Weights of a small GPT-style language model, trained from scratch on English Wikipedia: 2 heads of 64, 1915 steps.
Each number is 500 + 25 x the weight over its row's rms, rounded and kept within 0 to 999. Layers, rows and columns count from 0. Numbers have three digits each. The size before them is the row's rms in percent of the matrix's.

# up: layer 3 MLP up, 384x128, rms 0.187, rows 125-171, columns 0-63
# down: layer 3 MLP down (transposed), 384x128, rms 0.174, rows 125-170, columns 0-63
up125 091:510478464451485481489507501495467501495492524496518483518511485515516541468511481485489501475477490455519480478506457507526541472513495520495510504524491480499546565486459510524533468518486538
down125 092:471521497466455486522501471495508511490520553513476516529511480506510467517505530510509490542496494524517478449512549493484518511501488509549504521506498555530470452509474474489514501515548478
up126 102:528540504476478486549483507501505496502509477523510450489526513532578489449550504495501503504478456533487519525465494506487507529526509513484496504515499473488499460512508466493542512509481520
down126 104:460526474488469516503484506453493517503520496475477497486475495498482464491532473515463485510463522507476463458483513507475486523490501513491491486466489482505508553477514517512532524493510494
up127 097:473535487469496478502506443449514499464518519481509501511532522498467484490498489543526499491509503464503442529490500491501495484545483461509512496544495469502507493497504506507470494578519540
down127 107:520529504519526494540494519506492452506524497521513468479517458522481466488485535488495516570530517496536497473537524500505497505478511516472518485484534471487473515529490487534545550514476500
up128 097:479516519484490529472497521506499461512511514506523530521516539529516507485444507515475486519455517485501500508507559507475445483522491511495530514480513528579541496458536504466484529479487555
down128 107:498469480523546518482488526506485502509536505506504485468514538465524532506450513537477516528540505549504443487485510523495508523468502479468473492519497480498511472521517487463485512512502526
up129 107:483492515475518492506521457486491516472507497545493496472526503500542521475514481492479476477503450477519460477508518511521481446520492478528530537484503449501515517499484512513488519531494502
down129 098:497468527481460478520451483535484505501503517500489510521519537468489518509467520489489522505431499504499496453540504468508489520491531512489475552495510492513507486458489518525490449455484482
up130 095:491517522520480506520451471468495512504445511480451498486503520486503489447529527488509476507517443519473507509564477481523473541477470484507481497491485471479516513467490513543522498489488493
down130 088:494502512508509487501498515484464501523581479490526466500483467541500549478496508473528497534485465475571522478466563510485510508529490494522494510490543491560480498529546503481526508482484517
up131 116:479522476502534502488553525511499555495467495525518468482493508485469513472506524493515538494489510459502508503564469482453503526476437531552431551467507493471492475533534506503524497514513498
down131 116:496488487474516531515512540512508532483472507510517455488525535496539557475551452473497503519498509503526463477542467508486506498498527513479518511487496445485511467490536498520473492528488508
up132 116:510513546486487497485506459517494500461497525501486484472454486496511473518532516519491514494512541492505543495505528517457483491528496495575515478456507521488477448527546497547492488517515519
down132 121:517504514527513490494460498551501479493520485480474504546539479526520499531493440506539506521498457491503490508540483490492481516565502509485533483495501526490494528520516507521483474528511479
up133 097:523478477475517506505460490479503493471513523451488491475535473475461470502526547466504506508495491462495477489510478488527551491501530497485471520464482500495499491481560493518525518531483481
down133 106:473516494494505489448491501488505522499556533489537529492532501507477473487538459465567459500535504517541498511563509497509495505504468521548495488501498472497543453516524447512508459505493514
up134 103:488476499485508492492495449488509522508481521503530522476496526527507469517482507531488486514499502504502532461467473520540481500508503510456471471529478484500510492459486519469528484487453519
down134 110:524479462485476474449521506471499512508484482494428463502542511510526474497477485508502520510515501494528494540508457521514468504455510525522493508498466506502475479475514485490516471496490534
up135 110:539500506497548491467516504472510499525456503508505519520546513499475485525460497467497491518518511476545535529504454466516473481503483514492463456462503505539509501487499493479544569464480490
down135 106:457514480536513544490517487489490528478481527532484468481475547481512499517467503467429496536509504509480508523472507509542514495522515533515486500464474495489489501453542494500500502469520517
up136 094:484492492462448495501514501498504506484517515536503494454451545497494489468469499515495537482511453519503486490491542458543523538450484492508492498482556495496513485517510482525506472500480494
down136 095:488516520537498519474465530552503463499552518480502491502483514494490488479524527464510470514514486495541474531507435515470505500472500521515501513523455496534486515521490484505476490534515499
up137 102:567490486463515507470510497519477511516492487501521496492499524508472451462525520527558518517465543516564521521517523460487541472483474525502461513496519535487511496534482475492504463521512531
down137 097:509497513534443501519518474521502545488452540487486488526519458518456539549519506503489492481494471493495560488506467489488443472489491535483519473464514500511473482513501486525502504465494485
up138 092:501547465504527514463540482495464509476498493507457499468553510475535493494495527476528499505533477510487465535464531447496499497480462482505477480487495507490506508486530506511516492507491510
down138 096:508496499545502543490487480492501486451541451452544478477501498520507490475476496499495468519477500542514509470538505478489539477532455501489553503466512489489479534469497512519496489559470479
up139 092:511493489460472488495494520489553512498509530498491498498470516518496527561496463488480505515488569469478496488534498452536524449478542498479498503460479507508527517477559513498475510508519482
down139 089:525482510487508509525519512461450460486486496501487513518484496450470481526486501526524480459519471513510503519507509520509532480477531536522493502554486484479517482528573479506487492500489525
up140 098:495529488515511519486482505490486469491505491484481500503474502487483468478507509500527512488563504484466552476505522470519485497473512490462529527492511478439499468503514504499558475506496471
down140 096:568491478512487524511520537481511486469463492539450507485511478533481477491504493559437471456512497476529509497521486504491477457567501505508477474455463528505530467522446482481485481503509475
up141 099:496478536495524563527466561492508480525506492534457495478485503543523518478471486491513483506482480522482473498463514506505498521545466487485528482496509523510509550539486524512504488501472476
down141 079:536494453508532494476512470494522521481501486504485535473503510510487480526513498518481507469456497495510512493493486463506499524458518470518491505528501501512494476476574513542439509541469525
up142 095:523474518499517492515495488498510474463491503496510523500491458541515498510529484500545483461485516497537518473509479497457502461517467469507549491488501505517508493529506488510553517536476488
down142 089:492494498535503499462498487495478443521559508492494469486501520468496540500493489458476528466496486498485464461458505494519478532480504495493490504496498499516519481504510512487467464483506523
up143 102:469504494516487534485473476458547517482513490507482507522485497486517507572534476488473500544475547468513512469499539477551517510506493459536516463518502529506483515480537524439508489488490506
down143 107:468459532489516452496463443523503480532491440493481523514494492491530505517472527489460529455515522515515497497446509492512496509537509507558518513530445503495508537508498526489491484482501513
up144 092:467479524495476505537506489481505535492483488484509468485525515501467494442537461516519502497472521503477539493490524509507521494473502502507474503490528427496496473501456488499488513490471491
down144 098:497505503501494459498492472493506503498494488488515533460468517471484542523485468491487492497509482510489469479507559490461560505470502500524519536494523475527476500513501545510458524516521511
up145 096:493518498527514525495480475524519486531473466490481514488521488491532500471443537491487526531495458506420470493497483488508474494493481461571476500462553475507482495471497523476501530496506528
down145 097:483491505532474454498480524478505476456491515483504478483493528490477529503509527449511503455511497484549517486535488471488485490513492481513472463573476525481529494511440512510480447508483491
up146 092:476485442476499505505489501530481509512498471534512505489478504534511496530482524523502470499492514526486537490508488467449514520509473538442495536470468480468514446521518476516477495490534490
down146 108:524532508464472508496502548472513508501496501458477521490512471487534515451486495508539483524508531508522479480502522480483464466531485507492456474510501467503536488571523479531505477489516494
up147 099:529542501481504440501560522532497509553495525494506476495478483517471502489504541527452461498496475475473481466554531469481562489544473497514544529507483500520529517499512497531495504510530497
down147 097:461509504481462466484518505483532500491527430474478515494506492493491475477524495473501510488504505493480507509512489505505461518480465463484520429449492523500477474491498519477498499498489512
up148 100:478556534505464534473470522450492533454510521524557495531506488502494478507507493552488506463511513504508506476468524489516510477498496526543479440515478509488524454534509458500482491503485520
down148 090:521493494496496493505541452485488493493499483524501541484487522473507486504484470493505481562492479517481480500488486506486527486502520480477475531504513486472483531482514543522464535523460515
up149 095:512438500537481496495507511473467475499513475489549465468514501527496505454530475488476547540455509503549517505497484484498498475487476493491499499450498520467481496462484488579518544487469535
down149 101:500489532520502511509511483513486478534514469514509521495504528499486492499518507484503455481500490461506557512495464468523434505469482516486536479514468468522532559536508507505509507520540525
up150 087:511517531497510477525492519492522515509510489435566441490511493501512491547509513472500531515506434537499521537533546495501488512502490481511522534528480442489480507479509487492518460520535523
down150 099:511496497496519508511488459527531499484496541463473466505502518491494468532500440547490527505521485488493498495473496460495536469506513537476545513462463527512440542480506473524591507505510489
up151 111:456456514508490490507502508509483448457447518513502534485548521491508508511549497527510552490497511478495479475513493508489493528488495521504543467489459496489501497471525425476524544507540521
down151 102:514513504504502525540535575489473530483537470479480505515485482461563512546513518459504506498487506510490497535503516515463508518479519487467513482461539537458502489480495476498502521458511533
up152 092:530550484455494494483492490462496446537542474475486470475481515555513517489477500514489473495508489522516484479522541492552503481504478509517473493498475471507480494492484519495514512480498496
down152 100:467523515488496511482490490503493479486516517521489499528483519516509506489473508474493503589505488497498505519511521526494479458455525484496515502515505520497494528507483489540497479508504496
up153 101:425495490504506513457450535536504512503520497526565502485491510499511473504484510525516494499512485473507520475526523495463517455505500492515503496496503513507511487474516448511479482535445483
down153 118:530488554497497479490514517469506528518502490545524506490471497499473522536504512512553503532508482457502491447529476490498477462501454489523469541475498500485517498520551498478484523546472507
up154 094:465465513526490486533508502481489498507497498548497502519465463523506520429496491490533492456489514509537506464522522534453513471515504513511510537517501503484523465501511491488482523493473516
down154 081:538432488468527498441515489510528478486485474471479495528549510513502505506485499530465501507532517513513542515474492466521524511488537454508426478534524480487477482472513488534463509511447520
up155 096:495509489532492507542508536488502506514491528481483512444503522535467495483469497540515465496512473431490513482509461467510520493531500516588511524494511473509517477500494473506493462549524469
down155 095:516470545477475506486524475495502494469468498512512509534481469467514526531519520477488503491449539525523531532528509512495441493510477471455509479465503535512520496517530511508498556461489528
up156 102:476478481512474517490502493507463475504534455493510522547521493498504509489503519535480500496507520469450520509476515510478517436525514504511542523465475419466502493503485526492504504544477465
down156 098:477535525475482496512476485495484482517503474494500486519528534528509466463481507508532483489513498487512481510517491474511497526527481464540499515495532505531502479479528496475516462529506517
up157 094:499516527444477487523445504506496502485506533502489505533512507458562508511470520508540475536521482537477539524516496495499496522449516495502509528476482488479484480496445521493516529516476457
down157 095:499538493525516472471543484506487513531429429478478494502568485503480513540513496532500550455521472488499503488505507540512449483539480531514482482517566513490499508529508479515501458500511524
up158 097:503494499528506507499500476484496499501509494496508501472493475512543501504435529588481520459508497525435404505508506526514440488505478497501487487499519511534485541535524517505497472499519520
down158 100:490507483469496507541536491480522520492508533450524552504521526510481502459513501492498514507505466502534465510500463457529474467522531489518492494558484509482539435499470470500519480537445504
up159 097:507486536549491447451487469524507537504486514501508502518497475513486517495544520523525471514472532472491492532480536519515477479505502513495507539448492494496530490455520479487514518485506490
down159 087:500506498529521515513513536475536467474494463502492494497500550512476475499462483486493500506513508525513505527465491498484519480503517479479474545519515501528475508472496472554479479519517536
up160 101:502544447504528449449495531449529530492490510500508477499497461506490531528509488524489513503494539460537538493510488513499519503468498500525529517490505466480530515526549501541523480552482501
down160 092:493427530489531528536502486524485536479507493483509538473495513481500544463480502481479469474478487521460487488492501471527496492488512523469530460513516506519472496529544485485470506463511479
up161 106:474481500508470476473530511519481499521493503518451497531506496513461516512502495493466502511471487502493532505491527511519500495510478516554474524488511478524498509499513518465484533505530495
down161 097:462517505529511494489489500455499510499500474515523489547506549471498458461514517515500521511541454520474482437507461505478509448535525485484514482499492495436516507520525513506479474537516548
up162 097:511527531499527479489558480459488505492507506532500475508469486517495498501484495537508514510492555522494484458454512521467564487561506513494495517503508505490505529500506509471462492530484479
down162 100:492497505482466473485503503511504484539529479469480513496528514463476482458482456473535509464486504495437495540519526522512504474507505516507525464464531487498494525512472556496472472544506503
up163 112:543510508537527495473481513517520502525493462509558504506457489491507534516520522444538514517480492481488525511525488505525483476487461518511495505520456487507465509522471537498516504507525533
down163 086:515514489489441519509486542527511485499485522491483498517497511488496498499462472440474454529517486493499490511502484483467492516517534493486509500556515542496435526527481486492474505439507504
up164 088:508492515529470510543531459520503560501505508485516468469479481482509494475504513531539519488482513467454502499514520439522483521494459553514509514502510495490445466483494498485547544481485487
down164 098:496436462503532484493534475536470509543492553468497500469487521498506518499488503458531475464474493481549433470537484484500478515497496513480555489440470516484516516493494502493523539469478484
up165 102:535534476563502512443459513489509549510509434521504466473464501485487496518519505510477535479473508535526486482552501504489504530491486505500461486506502497507496485515506491485506515500543493
down165 095:446496530510496553453512515482497494490562510497501524489513538486553532503493494497506489514484511519514462475486494520491520462538496495497518516476586501461514497521471489470487534470475492
up166 100:472490474496496549502487478496492496506507546494456498497501517542527494481464526443489451552478445504506484507449527502452490476507506490537494472466508512466497517552496520486500514492518527
down166 107:455526520489489525483509513485496466550524474521498523492497532517502509526517480477509515525500514539482464515474474436501511502521527531464535534483516494531488534498524437521497498512522465
up167 098:484522558472486516482466530482486505531503534525500523524498542487491472491524478502516517506478525507488486535503533501477520472502462535513502461445477500485514504489469470511496533488544496
down167 102:485460505510520519501464503520487455503504498518519551536540508515510474545513426469467448467460503473490509495454443498492495461519509516445499509462463485498498487548480550508492508523503524
up168 095:481515492516503506484545510533526479511520475481485491544493490494506529494511528499484504531519481458512496526493493516465501459533483521507492477487483528464496523473529513473483552504541483
down168 097:477478497515517455488535556464508511482481540487512485484478503514506482486504484547509484443512468558486478497524486492471517496490487475517497501553531507466550468512455481522563506554527497
up169 107:527491486507532539531513481513430509511521504505531497541517494549537491498493501500506486514493484481505501553522520472518511525482463505493516518455488504490486526515572503476512498500506497
down169 104:486472541502501534524500521505443500493489523522493483498496540519513482461479482502465491460467520489512502525523515518520501500499491488495519480473485511457521490498445494507503491542497448
up170 091:484510505466504509481517462470527504556506498508542493462496495484486482503514547517502470493453519557542535461492516466509484517477541510536538526473502500513494466509538491527477495545504488
down170 090:513495550497481499522486488523492512531496492488494537495472496514484553525437508518486468461539510510516529460476495483486516501504538468554515502516502535530478504505465486484455496503473475
up171 103:518506471561517502507528514545516482520473468495476499519462512483533476507492518490531493493479508520553492515538511513480479500496512513519490497448483479553538507470468541513474475472485517